Weights of a small GPT-style language model, trained from scratch on English Wikipedia.
Size: 10 layers, width 160, 2 heads of 64, MLP 448 SwiGLU, vocabulary 8192.
Architecture: RMSNorm before each block, rotary positions, no biases in attention or MLP, normalized queries and keys.
Training: a variant of Muon for these matrices, 230M tokens, 7181 steps.
Each number is 500 + 25 x the weight over its row's rms, rounded and kept within 0 to 999. Layers, rows and columns count from 0. Numbers have three digits each. The size before them is the row's rms in percent of the matrix's.

# up: layer 3 MLP up, 448x160, rms 0.31, rows 395-447, columns 80-159
# down: layer 3 MLP down (transposed), 448x160, rms 0.188, rows 395-447, columns 80-159
# gate: layer 3 MLP gate, 448x160, rms 0.333, rows 396-447, columns 80-159
up395 105:504563507512529512515535480528496460506478519494497508533521476531500475557545526545513504503468516448510475506505488494499506526486508499495529495553514515525516475518472538490463518503523499535509489518512468503533496505524520469533502449
down395 099:496442513508489510527497471522517542533470517561442506485512517512477522494473518476488483480481543469528470534503537550469514493462508552528521480509533507482479525493520539476564510529482520441533514479483516522535574507479527503498461507
gate396 099:451475481480471487490471496437532498486492516542478525526538557478503505510472503503513483527521482511539502554528515505485526478447487448511501467497478487500551468505516470525527534520501498521517493514496482475504513527492523501493527486
up396 096:487469490482481486485513496519527484502490517480477518512519504517498464494487477540491504532505556533469505512504508486520510534494496492526518503514502494467525452492537480512583492536487534529493469499518510507479478500554516468473499513
down396 097:463510476515524485517463463467494489488517504533530506499500544465451536447535522480495500466484505488498508474483506529464519493487510506521504495505529536503477505474473478547445503498501502557469470519504508482490526489494483533506482488
gate397 101:512446473536518473493503500483503489491501497485501476475541471531523523457535464498494516493483522473520532490524500463481476524490479516509518515498496474539500508514506425524500508510528482497465491484487534428538520531510523496524453514
up397 101:508503517477458532481502476500514526497469506497493553456476542469527471486502482492475517485487509517482549488526463452463480486482493514539503538504531528496468493509448490509498471488512495511509501508483494540490532504471525461536425475
down397 099:518515485510492460521492505505453485458552490483455461485538494483511517502526459503466482514474492567531472491480540516478461512491480563505525482518451508489525522487499522497529475508478497499483547481547493467478497545469520506500528507
gate398 087:481470480490503505524496504509473507475504486435547511526509535500511522492471497502493496517516478477517528523507517537525509508487486503529485521466529522491474503529511534511517499527492488504528497492556509483545540520506503513490487466
up398 088:523474476486520471518508512527470465489475541486502519486525480480507489480513524490512499504464476461499518516526479494496495512512522541532522535503471485515553466508486522523500499498480525479520521442495514472525518504498422507498485488
down398 091:492511508524538493517501505541487494513498491522477513491508520481531519508482487465532553530527486492491505488470507465532489527513475492455488488539442508562522515484502501512497485479512490534478528454520504526519506511499554485498495493
gate399 092:525466525496453516480458491511497494513461463517496515532505521478476557495499530515505480455511502507516442492497507494503476523496477465493497480451463522486478498498528486531493424443530542507489509520469493442522511525505495506477471514
up399 092:489498478479530486502483507506492520505519565524487548525491547528508472495502514503489504551499495503469486509482520505490517510499518513480501545499550490473496510484535510513525534514517485494484508506526495531497538444526536506542544496
down399 097:524480512536490524504514513509504534499536471493495486527502483473506550484455511499514500482510555504517500527490471507469572462425504482513505553487476491518452508503493490523474484510512520493478517529495508468491499506502520449498545451
gate400 103:495491466528521516498481502476496510520527494508479432489488534509504504487531524505491469490542491480472531502508484557539463486529475491507455510474457512484504533503543557500452492516490502480480504488485507439490525479465485503569508491
up400 101:516466470535516470516546491547508499536516507466521484433523527519504523547509474467479560498493508472505512525488514511494512446518483508547506500528505456481530524505475504480512478523493485507545534508507502515486509523516512528479486478
down400 103:491487500467504570490486490525561477492490471507553515441488502478468490475546501496500506491494492485530482511491505478513530517451497500517505489490464482484486482524458478515517507501497515515538520484521494513500494473471531502500468472
gate401 098:496485481476509499485514448493502526466528483512489509492516481533496475504490505470453477510542536523514519549543483526541501532504491511546501498494516500508513431517490502453539500485501466505487435483460502474505497535523482517530489500
up401 101:507534535495527463522465497460516519490483510513498537488536498528497483549453467516482489489513514473514474465479504476473481533505535517555517507485482496535493459498515515499482488461503477496482466508480494469491486505543477490505548531
down401 098:534496555544503520513496541531465500503533506494498471546464525483507510501517516500535480466474492492513537481493479480492461509491489456503492521499547497501477495475445477488506465487513452488528529484542550511494497507471522504512464507
gate402 094:495528500521500512487557478534520532503527506492518530479514535469487480537496509537493513531460499537532527494535523507526509538505518488509487521564516531492475484527535500538474491524458502498461513481518560530483472497472475527478497488
up402 091:510491493546483502491520547521524562517470479489503513465474555507521519470494508498528493484468476482486482494501503490514492464478443436506509458467504505523496542541516529522496475503498516497508463460549490467492485496480477489487548521
down402 089:490492536494545522480489487545529477527532516494502497498500486529490472465457512515463538527470487489492512470514496468531473540460522530522484490494507499506489481468521469541494517503505461514499474523484463494485541463522521512411524483
gate403 098:521518492481509470515496513510492488512484552512479508477509509492544516510507471488436488450484494555501522483480465527537487516497449507494491536488505519464575503503482475497469531490496478519532498505469460506527499503476480495573532501
up403 105:526475468484502532520520488485482488459477458480478440501527518442495523538505504500483509530520461496475481502445513469482520501502523497492474538477462498482521499502515498498456468520500576449516467483507467476489512475520502470481494491
down403 107:487508511497497493525453487466540491526534531518472564511520463525496455493559502505494494482478522510485501511519537511469467517520506493499499534537522472473507497524501515502535510504489494521496480509444515494491520515446515529509539533
gate404 094:537480495522488504462515521502528507499555484507530491456516471506515502509501476487496466459475489484482537485493449451522522492490515462474463482481485505530512506513532496503468505536465521439503539506513501523469488543497508484471448480
up404 098:469528447496516505531485510519550496529544503519528532537517490489474494465527460512540528508440524556474515469511478511505487459511527491491507501501512471509493519525495525544484535480532531467500499540508496506511518449478487477527451514
down404 103:496539547518458484562510479488463491476453473474492501485514495559546544523483474481491537519501519446510510514504488420502497518508504493554452506482521538462487483506511511469544526503516487493478492495498506507469495504445489454502487506
gate405 105:522499488525497479493472513482481492471507507503465513505475459503549481507485475538507537487492463476489455506487506500480505516495502482503438521515538482488524496531553493471491518502517468477489510500532505509464520484528493509529499506
up405 114:513479477505520538459468512519494547475512448490493505491474496493443490462479481491475490485502503592532527531527509500520504479499512545511518465472493518557479522485495504521504476498497550482444478530488488503529510530512476498491495492
down405 104:398529546533468502532477485535485489529523505534522489486515475532507494510540515465488509519524484480506474508512484532488506508458497469538414471531534508488525502540514518487492500479489531511545507508484503463527502539466483489509497503
gate406 098:509485505486482459486507482464505504496569498486501537480491515495446511542525479498532535485485492526483511506481478464508500505474524517507501498503482556494512535465453543522455519482512524543470518496470511496518549496499468523535524490
up406 094:484508496505465517497499519545480543502511511462535478565511454483523454488494529470444479489535521449517456480529496498495516494511483498510494518507476475492491454519551525493486509462546490484524454551459504504482432520516506477514496459
down406 098:490462507483516519499485519474499480525495488535515512527503556505490557470497488486536499462483461509546515486458506540483506477519500476550463441508482500515484530481472469461554493504486454483514538494537532452465531466498469506471500492
gate407 100:525496491472533539468486492467488528519511481455503479473503489452517451493500538484497509513520480488503507495465490507474523490507502535510434521487479505502529488480509504486513526489509492505490474508503537518503550512509496516479493484
up407 097:529474535494516461514518522492489518539498438534517465497507534531540470540480511497523545511496463517493478503541460498516485496524441460546498525497450513560517459492479507500505533522487509489502519510465473514449479507537502481491514478
down407 101:504488466493530540496505518475528499506489466471490547488479502485514488498486493511534504488526510497533497511519508505551558469517528479447522475519515476499484500513529490465496512501504474520469498491519532485559427527479458522497499525
gate408 100:485507513501502478506450536463459500525531476507533482453472494487489505468510524519519495489468508514533534510492476500512500480480454497453491481473511486521507468515508416510506479509525477516512533477485490524516479461545503563479518475
up408 098:543474473497500509523501460471491498556537511498552510508514515527545526512513539472454496511516512516558491503507492533468467530501475483518496552516508455508467514539522475496503502446472515472518458504499498470547492500461514465516523487
down408 095:453520492502539475491529496501458448515469499500510481539468487494498496496498547550479521459462495545485505491465545530531514510519484514514477480539491482485487458488528506489501546522528522528504461525507510494455510539509495507525514507
gate409 100:491498531544520485483503448508477489490488475508474508526479473425541505514530514555488488459540494477515506510507473516515467489538450486524532526495524513533560517494513476479501525515524481490529501477481487453473528523508505502459509501
up409 108:489441477489497548567517513510485500510485493441472494507534485491501490516486527470491506533441494484511499501514509539490458538499520505477526492525482508464533508514454467522541522519480503500515479485547497478502485501468509506473515534
down409 109:498512582506528484485481479529491488483471539518503517487529536486483530503500495555506511494546500502514525514506486398459515528493488518512499480494500523522531489483519478458449463496496480488468499500504477477497540491508486480534498516
gate410 106:485442506506476475476500514456453504486484491460497529514458446509500520487500514432489488484483543479480516488461515516525498504507488489490518510494504466504491481435484460510527504437526450475544503541503513531496464491473502504542489508
up410 099:456482464546536497490539545519513500487532488562479501482521546492497470512502525534507457510542490500492488546489505483492524544484488527474505506489459507498492477491545508503489524516476499467490521500490495475503531454489528494521535478
down410 097:498494505530483511538522483495490502534539506476503494486488467511480456463520464489493499502566508515519498454513499519496528463530461487478470472488496490496469433518532496518523520502501507518488493455513487490531503505475465537475521505
gate411 099:480499459540465500514481508469507477466538493536515532472488505494471550501501493466489505481546484485539491506509471444503501487471495493516526488486434474528504500516503463483456526499529460480515478527473512498492481468475490546467531519
up411 101:468502474504494472500500481512480516474528484489464487532520524519442490548482491449484543527502497512529499535484469484492462497486492485460518454482516480552503566555475544511475503516497476466493513507477475510511514484467494488525533519
down411 098:526493469477493532511526499506505518546512503517522485477501480552478479506496455498470437466469511560528533530527503512504504480464496525501517533531503528521490508497521496500494494512453485526491465490497483528490532533531520473478480461
gate412 095:435516473500520508461480506512456513553502526520567506517514528523531482514470545436535532502507513522508453519521501489516489462508447487513508501511471473467497482509511500493521514515471527499501493547509511484504525473478518489487491484
up412 104:534472524499470511469492486478507478509469459517506491493500518506502517480510498510468486499523511471522540482516497476530534497452483510491499482501488493479546506505448475468505470532459547458470496504511462502535486533482559481506529528
down412 104:484481498483487489489506518522517521496514536482494483490512477474483507507473524488498508465501535466500542493522498487469445480505520532507522541469518492512491495530497457514528520524517511523534510550487494487555490468503464521496510551
gate413 097:489499496517478518467520515513537474504523533515483525508475532491509506473525505485479484515490490488480490548523519483551522463489504508480487468527546470491529472495500462516520511518529470461488509509530523492449487548562531492523504543
up413 105:527502460508454480490490499478499508492516521503458507475505478529475452441474497492510543513540489528514527502472533495502498543502500501513510457495524466515467522478527519487518472491560505465470488530488460492477478487486521509484481479
down413 103:504497527520484553494491493530512510507500491503489506537504517504511465541470485519512522482457486511526528456511514506497466527449540497487497500498518521488490527532481422511481502541525517501489473526479490466461492509539434507513519492
gate414 098:501471483517548529514469526499494540523559523501485516526464519503487491484544485499521566513486469517445540555507485468482516523490567540484514502467497469527517514494480496445497507493519464472512493519480518515483511499482474495492507484
up414 099:522477479491527508499520503495462469495481481486525475463487454507538500509489506539426504467469518498498472554502464522474494474489445479528483534494522502477480474518565508458521519506471509525501472486491515521546499501474508507531502539
down414 096:504526501522527507507486502482548482475525563510532492551544517472518505524538518476511498524503448484502483522483510498519517520548457502494515442462466523506476549494467498466517487458475493538494552496480458487525514533526506504543484496
gate415 105:541537466493471518487486478465523483494477503506486493522462491492480495466474491541508509514505495525480508496454495546528527508499496538473512508486507512472461553467507459462467524526531442499577502499465500480450489513494501440537466456
up415 101:512579525512499520516510519520492474496460508463495526537511486509514498470469494490533513519476475501536484487475485476498496459529452487481518481483524497564495526515499525499476570479526481472474530505495502481501483517528523527520500506
down415 099:496494491502473499450478491469463507493509518508500486462501546491501534488491510498480506503514536521481506500473498501494477521485502518475522457510503541477483508455526512495541541512474526466495492450493552503475504463513491473474471456
gate416 097:509506480518531544482526494528514521461492481508467518485462531503503509523495469516478496519469495492494519513476499514505493448532447491485517498501449510525509538491504449467474499514438493515476521534433481507511526507511487476531505453
up416 098:513489526471483496474546459504471511500477492530481487528487509511489524503491519512541539504476459482529479525462504495459473490467522484513481514480437510496506542506518473502467534463501519463498445514514531520502522484516505479496501473
down416 098:513492476529489517510494470485550498502507494500510459557475509477521521452536534492465494488520468505525500460570504556497490508533468514515532498510534500479484472533514495499524474494508508492486530511442466472480499518507522500507486498
gate417 095:474506542514485508470501526503510529476464496533472502493508519528489515479492503489534500438536501482508516495488550562461549489474452470505495505527501512452475545493479529459496484505511493507527468541495490514526515497492467504486519478
up417 103:473534549507470500444496524490512549478523504551495549530499544490489511465476508480464518476476510520489480478509537547480548501478449533504504483534514478496483498458460544484502488543494497505479522494476497535499532501509486472492496482
down417 098:503476529514485501462507533503524463508491504488499521507532491526509498504487490529553500540471515496470501479515495564508483515504537482494505470495502542514570517503524476474488515456502511561464494504544506513532515502524520519530508485
gate418 104:502522497546503508512491514539479533507551492508510496509468499499535494473471537493458437509491524512515499490473461476506494480466496518437477500513495464528519514511442511527478530494502529497470479504509503518498496503457507497474474515
up418 104:459497492540501467539478488514501504542550492478560471520496495510533474510467500487510529492543558517453470463529482487484472521525495534431500502534512514467515518482491508504480502522514489494490538518475489497505491495450512494581490540
down418 102:481481457517512520488475515451501490516504498496500505486454522474512471525490524517494464512490478493510491538450512478514542483492534424512550508496491510560480489482480487519533461473499538483526488522520502503487461483485480512491461460
gate419 101:467516564476517497470521519482473499465471488557483500548487491496493447483494488487484464471487484497484552509511533539502487515524519529502530483507503504504468511470488491468505522454530511521540482487473485467487485523502495479493483486
up419 102:500519557467482511491484515468465541522475518519498500526520498482492501467504510457508479524510497447483526506507513547491489514551527506490525488461463522489496532459522485515484521476522519505514501470480506509478499518500523464489477512
down419 106:501463499522476516487483504511519436496477527504507494528551491549487501487524493483499494517523488491473482515459545513485476497469512517494496492495532550505483455491478485517472492503519527536550500517542496502513512467498493508461486559
gate420 094:487449489502494478534468488525528506499514539491512469524506462473456479523497482476492535546540498520477438506523471512489524491505528512505476494528498470512491461483523543527504447479516505492492503478487530460514517450513490461492551492
up420 108:464424505535537508517456504462462459525490513470484504480528520479485464507475518462471506480510516505464499510494512528517509486521482490495491487509481510446495502484506501514491479461502484471559497509529505510472496492517485508462514489
down420 103:496516446511454485477556510515542519512520540463487478488511482458530498513510517558493489510494482531479555513458508495506474504481511540486479473511511515501516481509468522513514488537496473510516489506459502522525472492479515479460574508
gate421 092:484492522508491524527456547507538485482528508467480508506548536488501494516537502549446490493502513480517434528503510447456523494464483486531463471509485497490516512548499494561467494507512504509547466491497569502504525509488514492488486439
up421 095:514499514487505502524494535488510513490472474474487523526552439450504507512517480532478541483464501526532524483509496525477495473491507473467506527500483497503499532509412505485505486521476424487457480490470513520509536492498486515526534530
down421 093:503499443509448518518505441518505472519499482492497484487508556490526503514539512445465505472486482552472506484533524515521488526483467511482527489499489478496483502446518539479456508506473521504484525461512554491535520487479459514515545497
gate422 110:578536548470464478494479511484550483495534543472548491463488518517451497535520515450486505461547529477454496480498550540475510487505540479486523513528503482530482507501525472490510496524479504528479481514503547531471473500502500496487525468
up422 104:506570522515496521512499487507466517492489535512507511466468471468509517491543530536491478503507524485514500491523525497538488525466533508494500530471500567465457497503444557513509484527470544511507497492445500508520476517505516495520472454
down422 104:516481436457494545486492495539525470518520446475517492500509487476501479515459502458509521514480479522510509460526509556496518498485501500536464542525500517495516473550517502481478480525551476497500536509531489464529504462466509478499519555
gate423 103:524525504512509499483455514488491527506547503491505501517521491499486527481484504515476476492534529516489474471500523507460469452504538516489530518492497484484487478463516515489519515494506523515529529467489490488516535499486522557520486494
up423 100:512515508467482517559483543512468513493480481488472508542508500475491531569543492492504499533487458514515535479501553477501521512539480501540481471465506495496425517525480485518464462509471524520492504509513522472507500506542460512519476540
down423 101:483533502541515489480507540511519483497510511519509483489523487509500486505498498550527541470568502501505508502483454456500487515488510525507493485492520521518523523552529499507505523528499483473539513495478525471496529535498520514522524470
gate424 103:512501463512500447499476495547525492482501490467434525521452524526469515494489525519463456534480498498518535516482511469503470483444499510525513480482547477487530530517476508490510514524484514552525529475469499488492550546488506516524537464
up424 100:499532474513500508548505492432449494471487493533477500488453498464509499498516491495507496497477494519509491480515467468495461531505500547502485499506535511498527469526492467487529472490537511540506503470546468499505475509456513496539518515
down424 103:480476488521491454456506485539541495552458482539510515534530561549527510478506503534508508542482461522491490546497509472524559538496507475497477482528467498514466503505486526508540541541519528503537491483483498514506540544513500516491487512
gate425 093:473491496491459523495531470510529495485478507522504458474494555457519481505540468491481476482510505505529461481484465492515516479478527473496517482514490520476538489523527484506552468492467521505530561484515513525471497534487495538539503534
up425 098:457473470535507498489496482491523496497459516524504519475443547533500508484500491532560531569498492500521544454515511513478488461480506513510543455539472513504432531520505495474461476478501501513475507487520532516490517494501530500502485494
down425 101:520530519518514516535513476492510515509464463484511490529470508467508496505510523506518541544487520534492450491445501483523498490461473517491491491529472512480453475455521519567492518505507482541484480504543497511495480542475519488515452489
gate426 103:534515520535521541486501493545517476500533492470502481469475512469542475538520456508538507518475498495496485484475490476483484555523473490551511494512492482535483508482465516487501507493515485502501478527477488457518476498505524505532491551
up426 096:456442488462501469548515480528485547492512485499481520490524469504504535492492522468478525470498502480494508519484488503530476470470499533480530506492504498497539514528528543473534506532452468511496517487578487556476495462500486513476430481
down426 098:495517518520492525470497498526502531489499533496543532512484465511473518505473524472533508463506512538521468510507474612467505511512494453504514494481514496515488446514526494485483520530470477514492447477482498541481516486488506520512502473
gate427 112:502465443486507529460474479501496505500483504501507487503504481558487482473500479533492514507513505516504527446488499549481503520459524522484522489483504529554547509548490501500483491468450510420475534474481509459493520463493501479502543522
up427 105:476521526487428466481518506496518500519491472493489497475510462475474487500470535510525464541505440500458536464486484528531469507512521479520508505475538510509543509520504492467508524483486508477499542517546511432442497453490486536456499498
down427 103:499539508518485506470502489523510493462501487500519490519529492499473465513484488505487509470531509517584483505538487464435487519510484494551501495551460532529505507475487499525510464498481485496511492453481485505510504482495517448532528528
gate428 102:462539500510494511531512459495529512486510519493540503492524474519530481515504504453483460481538532522492480500504513475498509477506464536497485452482457520503530549507492490482467469461534492479516482511512475503474484498495502503501485463
up428 100:462500539526527506479497493489496520466505491559506532484525514482486468436485472464525529503508441536552476507519506473479500501503528520527509528485523473468510462437490524532524511495532518502523470473541510486526496519494523542517490493
down428 103:534524503477477516532492513448518527519455477491492520510498483522526517568471503498502491544540566481482533482487476474520479489514488475484472547496512551499532475524529498480537496468498524523493549539443511538510487505462508483513504492
gate429 111:478516459489474510538516517527490478513503504521505472477520487506499517464510509526519463453474560465525490484531486498506499494513462497464489530489496492528493504489475487486527500498479564514451568534487512501476501530483533452518504521
up429 106:478519470520469467548489485537563500481531533509498494497513538518523512490509438523542501547553518505528501517447502516458511469513493472512460485477503519459510511558531512518506501514486510454474453515520475503494502473481529500494507481
down429 106:496526509433535489498497498521498542525520478474496474476512478483502504528495518490503488520457460552503512468502497473525509533489515528502507463483505496517510499479494528515503569533495459539521458517523468445478524506497508504529444507
gate430 095:489496541444508500490480497487489507483506518497478508457514545496506475455541479481491501485501501536504514494493501519510502490498468467541527523513505524484526516558460494477496459480527516494476496457499466517525506546534512459509487543
up430 092:498527490514473490515529517463512466485497479483518511460480479464540525548499504475513478465450514458484459517535490481485482473498527504463541484482459489531499467493495482501527518514524499535479480534517464490480504555513462480546547501
down430 092:510494512521466489522493504461494480450489485516464499506481472533539512508446516486504523488535523466501514476484503517463505531533473498487528517497490505459474541503497451444459532489483458507478536545506467534500510457466492482452515506
gate431 106:454530492491502519519498486537475562489480529527466514507530512500522519546527488511525456508514517504516474514510447502498479516493470493491505494498515493509465493543484482505434501524517446535460477494507501510501564497490526506481462444
up431 096:484415499461518502526501513520473496493531540499510499504485492490521496521459462511508481494506506450481490532560505457500532526502528502470467483512514487520491478515478491473519477522498478511479505504504483530519537517529536513501495486
down431 099:456502557540464489484520484518541478481494469476503486516482477488493471483504473464503530492535506483538514483527449513464490462509480499533492511508486535525469487477514535516474477476476463510506523523510537484541482478460545503493560537
gate432 112:507473503474497452491502515469506457503489527528508508510559521514520561477492479542510473502466515513486499454495463525500510463546520479495537479501470461505520459504497478480473492504448482480522491507431506543469453474474508476493506485
up432 088:527515498495515535498501476531506516523512495483487512473487471529502433511507513461492521490504525496511494515505494487526516529483494506499491551498495553500490503511511489540568512504525505506472513480579530489497542491518488523520536510
down432 110:477467499482492465476482491463485459496511485545490494509537501493508570466491496517489484498490516484514500444491454557467490467495483485500532462509462478514504506533489483467454505503481522501502485506418493488493489524487516504492476459
gate433 082:485477502529481524510501516488489506518481537455480511487518508520494466526525500522494506500502505505545493548489514507497520537530513478501445499534511535444472450509503523512465527536496499487473502491491489513507533486542495518510526518
up433 087:533518492517536477511498498539490511476522521501490498478490462514529463498496540479534509491504513475513475545503486487535490544522482491510484529558514481492491504527435503542447493543497447493512556470517487489569502487552489517539488508
down433 092:489535513484504521494471495470498475533474518474487501473465499553459483496498461482503489443514502501485543507450496544493486502493474506507584535482502485521511496475526467481508458480536465544497449470474473496509488468462505541511477521
gate434 102:481458507529490479528454473505451502501500484481486514482495505528463517535486499478470555532504521496454509538489503528485505508501508454477525507502478484489478500523483529530433442501454479491533478495505484479494497510523489490442523520
up434 097:483513529512514477491486447467501467499503528484507491501517474508498504514545427457474521505524509518454486504481503480501478496470463433472478497524487528516454529488532489523490502481540496503522452497481503491514548499523519522498522512
down434 098:522513492535525489490497511552501475500473520499507479532498491485536502455480558524497495486479464513559470503533575520485513512521501533526528524485448485524464496484472519507498520465453516495493520450477469509524538472499534533475501509
gate435 095:484505480461504518474515490522493537500496519522503475559507520503519516503468447470525491520487516488495470528504502480506520469452570524471502459505481518471486474481487464500509468523478450517493506538510510519474511517516517453507429472
up435 103:498451496500490504511480487496461510495485507515481499506467528480524489474483491489528476508475532506534490541532471538507460467513523472503465518535457551497500434505466481546476530511509484549475503568524535540519488497547537458484493521
down435 104:499509484522489499548510511495534470479491488502470490511475529464448533492521475491492515466516482487503510454455510487562485503490507489550469502533441474499449494531490488547526503467484535506463522481465519507487485546547539503480486465
gate436 102:477523481511535513518469494488527510550504570472493530468470519492525485522469492513530505551483523479457494514471489479486461549496550512503521510476473506513484521520541481505471542466494476475495468479488477512490507516530480515504517500
up436 108:492530489501476475490456510497486503523504567482502474441490497505532507482498529490533523535468485539479522511496528507494483515446534527517489545559483532482491509499500476498495505456511504522489490498508505549540493502487550482511531467
down436 106:509481525486528483530546487495491555495528514502512544544490491466516449460517496476483466468504547476497498503501494497519503497515436485523484485525484501490498474500463470480505494555501509458502518493489484530487562512496475466481503474
gate437 110:539522492513514478512434491484469470464505450493491475498443504478519496499531496487510503500504478465530497428503532500532501518521552498501502486478489452496463497488497484522485459497540523483501474493503433460510535543512494506520518532
up437 105:495501484535466501557464502478497509524462500487475480497475500509488534498528516511439502527533521514505502493521499480522469489532528482500533473493510537497517464493496488501474467489525581462514467489493476478506473554472525504530485520
down437 104:468523480469539502492485530492488488528515517462530501494510543508476492462476483485506499483498476478506491481519530513495527565523496486511505521491494501469514526432494513459466530512474448488492501527533470498499505487498458499468562523
gate438 096:488442509460488479450480510466474479510514517508494506499505480541492522474501536502470508465509521515525453459474535504495524535496477520474519498496506503500500463500509490502494522475468506509521478515463535529543532478560528524500504470
up438 099:479513519521509517521487483469488498499470469506475508489516562493491463499501522541497476498501509503474536507496470554483472482527484539515514484469476455539465511531512490462508510472548519502473477507441486508475502489458496518496492498
down438 104:470498508479491504511507532488496529483508488507484530473486470523499522511525458466497503536512547476512476488529490438503496508518514490487535498519497527512541541516491507561548576509484548503529498495515487473497508537496496500529484523
gate439 092:485488497505479504476497503482517425481527495482501494498525500499497500477508495528546553520480489455510504513526454514490501479465523526516458501510476522490523478537508513497520503508468450462503500484490511500496494498524510533546523475
up439 099:492516487487542515506547517523537472449529484497498527488473521489488508489504510490499496512497517533528494482513479506526526480486527524488542513501455520494501465503561504504523505506495487419466492482503521502508461490506517541480497546
down439 097:490486494523461479451483488533498516483512519542510469512474508531502543543520497490515510469491499507522493489522465442446494480484464458424460470470496506491467531514518543479508471511508485495498505498467470510494464518455503485528532479
gate440 093:475534501494479489494505410540507535483485509433539483511523472490490553508488526521489475449501467489503484480481521516489471511469505525519487451523475510532486477537510532515502512493470507474479546511501484493458550513490504517511493496
up440 091:475458483492469508511518500507532495503496515477512523501487479492464493497481498502558507490480506501548490552510514524538475478520515528522494466454499509525472477463536520548451522482527475519523539516536526518473561472502476565485494496
down440 099:497529483505480481509443467490530489510494496450523506520496487448478530510501444547479489501493484511494501500478460570457494522490511499486447477516491515523508501502454481479510528547486527508475532541465520546504487555510524470534482499
gate441 103:508463491517514505519471485524493490489518421525543525502472497492491531497474498490509504507497511497463502523479478522473530457485485518485505537540466501526515509512518488501508493559511471508466507515522518488511522502555469466495511537
up441 101:486493502490507516498510536480540465470484511521494509504526503494545521530499498460446506531472466546467551517457474548496511482510483531528536481539462482476523538490535472529459532522463525527537492517522496452528497409511511492527470484
down441 105:495497501516462475492479476503484533533527505523468476490498511515472488517570533490521478501562511455507475522523498474512517536555511499488469541490527478567466516492483475473531449478519464517475503456486522521479480536488490522478495503
gate442 101:510497517499514538470485451477467501501491514514479544485485503510458498523556513476551473502480523520503456490455505513541470498499469535495460498543481522479484476495466470470475511518470486516499530506500483518472495475494571502482499529
up442 102:514495483500493499495498478521476522511481486487521481504552449518519490511516510480505503564506503499534532531519500495470465476485487482478478499500442497532505482522561524544517512491459531499533489499525487463502552477461548529491490526
down442 100:517481526482452503522485506509429448478497481530503471535521478498444476509505514485524502517503529502453502496517482526486495478541469505512495483441507519528500457454500506475498471510509492505529525475522511549511526486483473510554489519
gate443 094:507511470530532498521542478496557530485485476543535448514481469493539511548488491510502511465552573510517507500500504520505525524499495483505486538470469500510448501487500482516480472463497488518452473509500493515531480505534450517505496477
up443 089:498543528481511493528506528508508494471515540514550495511504445455522502512501538497505465475505484447527500490476495507483517506513483563496489496503542510483502462472500493513503543449517456459459528526487457505491497526501488507493498492
down443 094:497469508492460553534511512467509480519490471497485491498514474525490546456517498520484499500477536502502522486516528488484477476544519469506504461459470491519429522483537509531487528521500513484537515487491493482502506515513466467523487485
gate444 091:467473540491475470478491517516512476475500499518542488512545552544533510530477475517557508503476462502496513525517491493527481476477483510521486470493500498421457471504509491500482461549496492522522503544514557489482493459499484459507502478
up444 100:530525496489523479468520502516485508464451510510503462514495515500550514529483530520518511529511529527536493502523488506501488534484494473510470499524500471465492491505493471507485518530517503535515449501508513523514492504473518476512482485
down444 101:522494516505488512517496507521514526467502499538524539482496550504484515513509479498501543508492447473480499504473488549503503473525511459454488501504529483481541463485495468492506525466506507492475453520504481486504492487529483520484481478
gate445 096:527468486510521445483512479485481471553473504504494501546479538525488482514459535497495488483523539490474516536494499449517467483515494506502495504505499508538521518480489508494519495541524527471472495529478529500511482468505506476529500542
up445 102:528509469461521495522477509500484505500511470518550532463485450487527547494505484481472519479462461546534447447502507512534491464490490504509546525512474508547531498496477505485511503491509509532491464513500539513531535548506509569501489474
down445 100:521458451548509561513500471504491479527484541497580499508506504500515511498495477521468472512482515462515536464432477493468495503506497505462495523472458504486488495474502478528500485494518478525462524509510515503493459513485506472486507503
gate446 099:533497487533506514493486525488504526487525486475536532494503518480546548528475484516513541514456502484460492487472493530504526544532477527501484506507461498512481488484481471477497456445515472475506508478481531490477500532502503510482547462
up446 104:444519458506504514516514472518483532503478478499438517507521504531479459511558519476510487499536484545538496514519500466493461453510503509551495528476537468482536499532500482530483487549483521490527507506512489470523517511499483487506465506
down446 107:506489475490526500476466519520464482495499485489509528502495500484503474542497483533548475510441489518483493528497494514520484517488502560493496495520456531491506490514486465494527481517512486468447519515493463523454482492521505501479571485
gate447 098:488499539493480522498525492496485522499491459477522493521485524515496491463486505511505503487507512473498522467500569519518486549495489506491491501544535540492438535515517518483492521564561516521519489517493501501477500479522534492515475464
up447 096:513448538504504493450531537513481515518474470495490501502478492502499478467503514483560501462464520499517539509487511522519521546541503524475468502503537506509457458520536538490458554527522506491494483508541488495490474511528507525508546518
down447 095:499566521486507504496521456503511529513507508472486499469497515491478483522497537502502519444467479510503519499482482506500524512470515516541532493510510487503466477461526466526504517505459460446513481477519481494506515478522508547478498509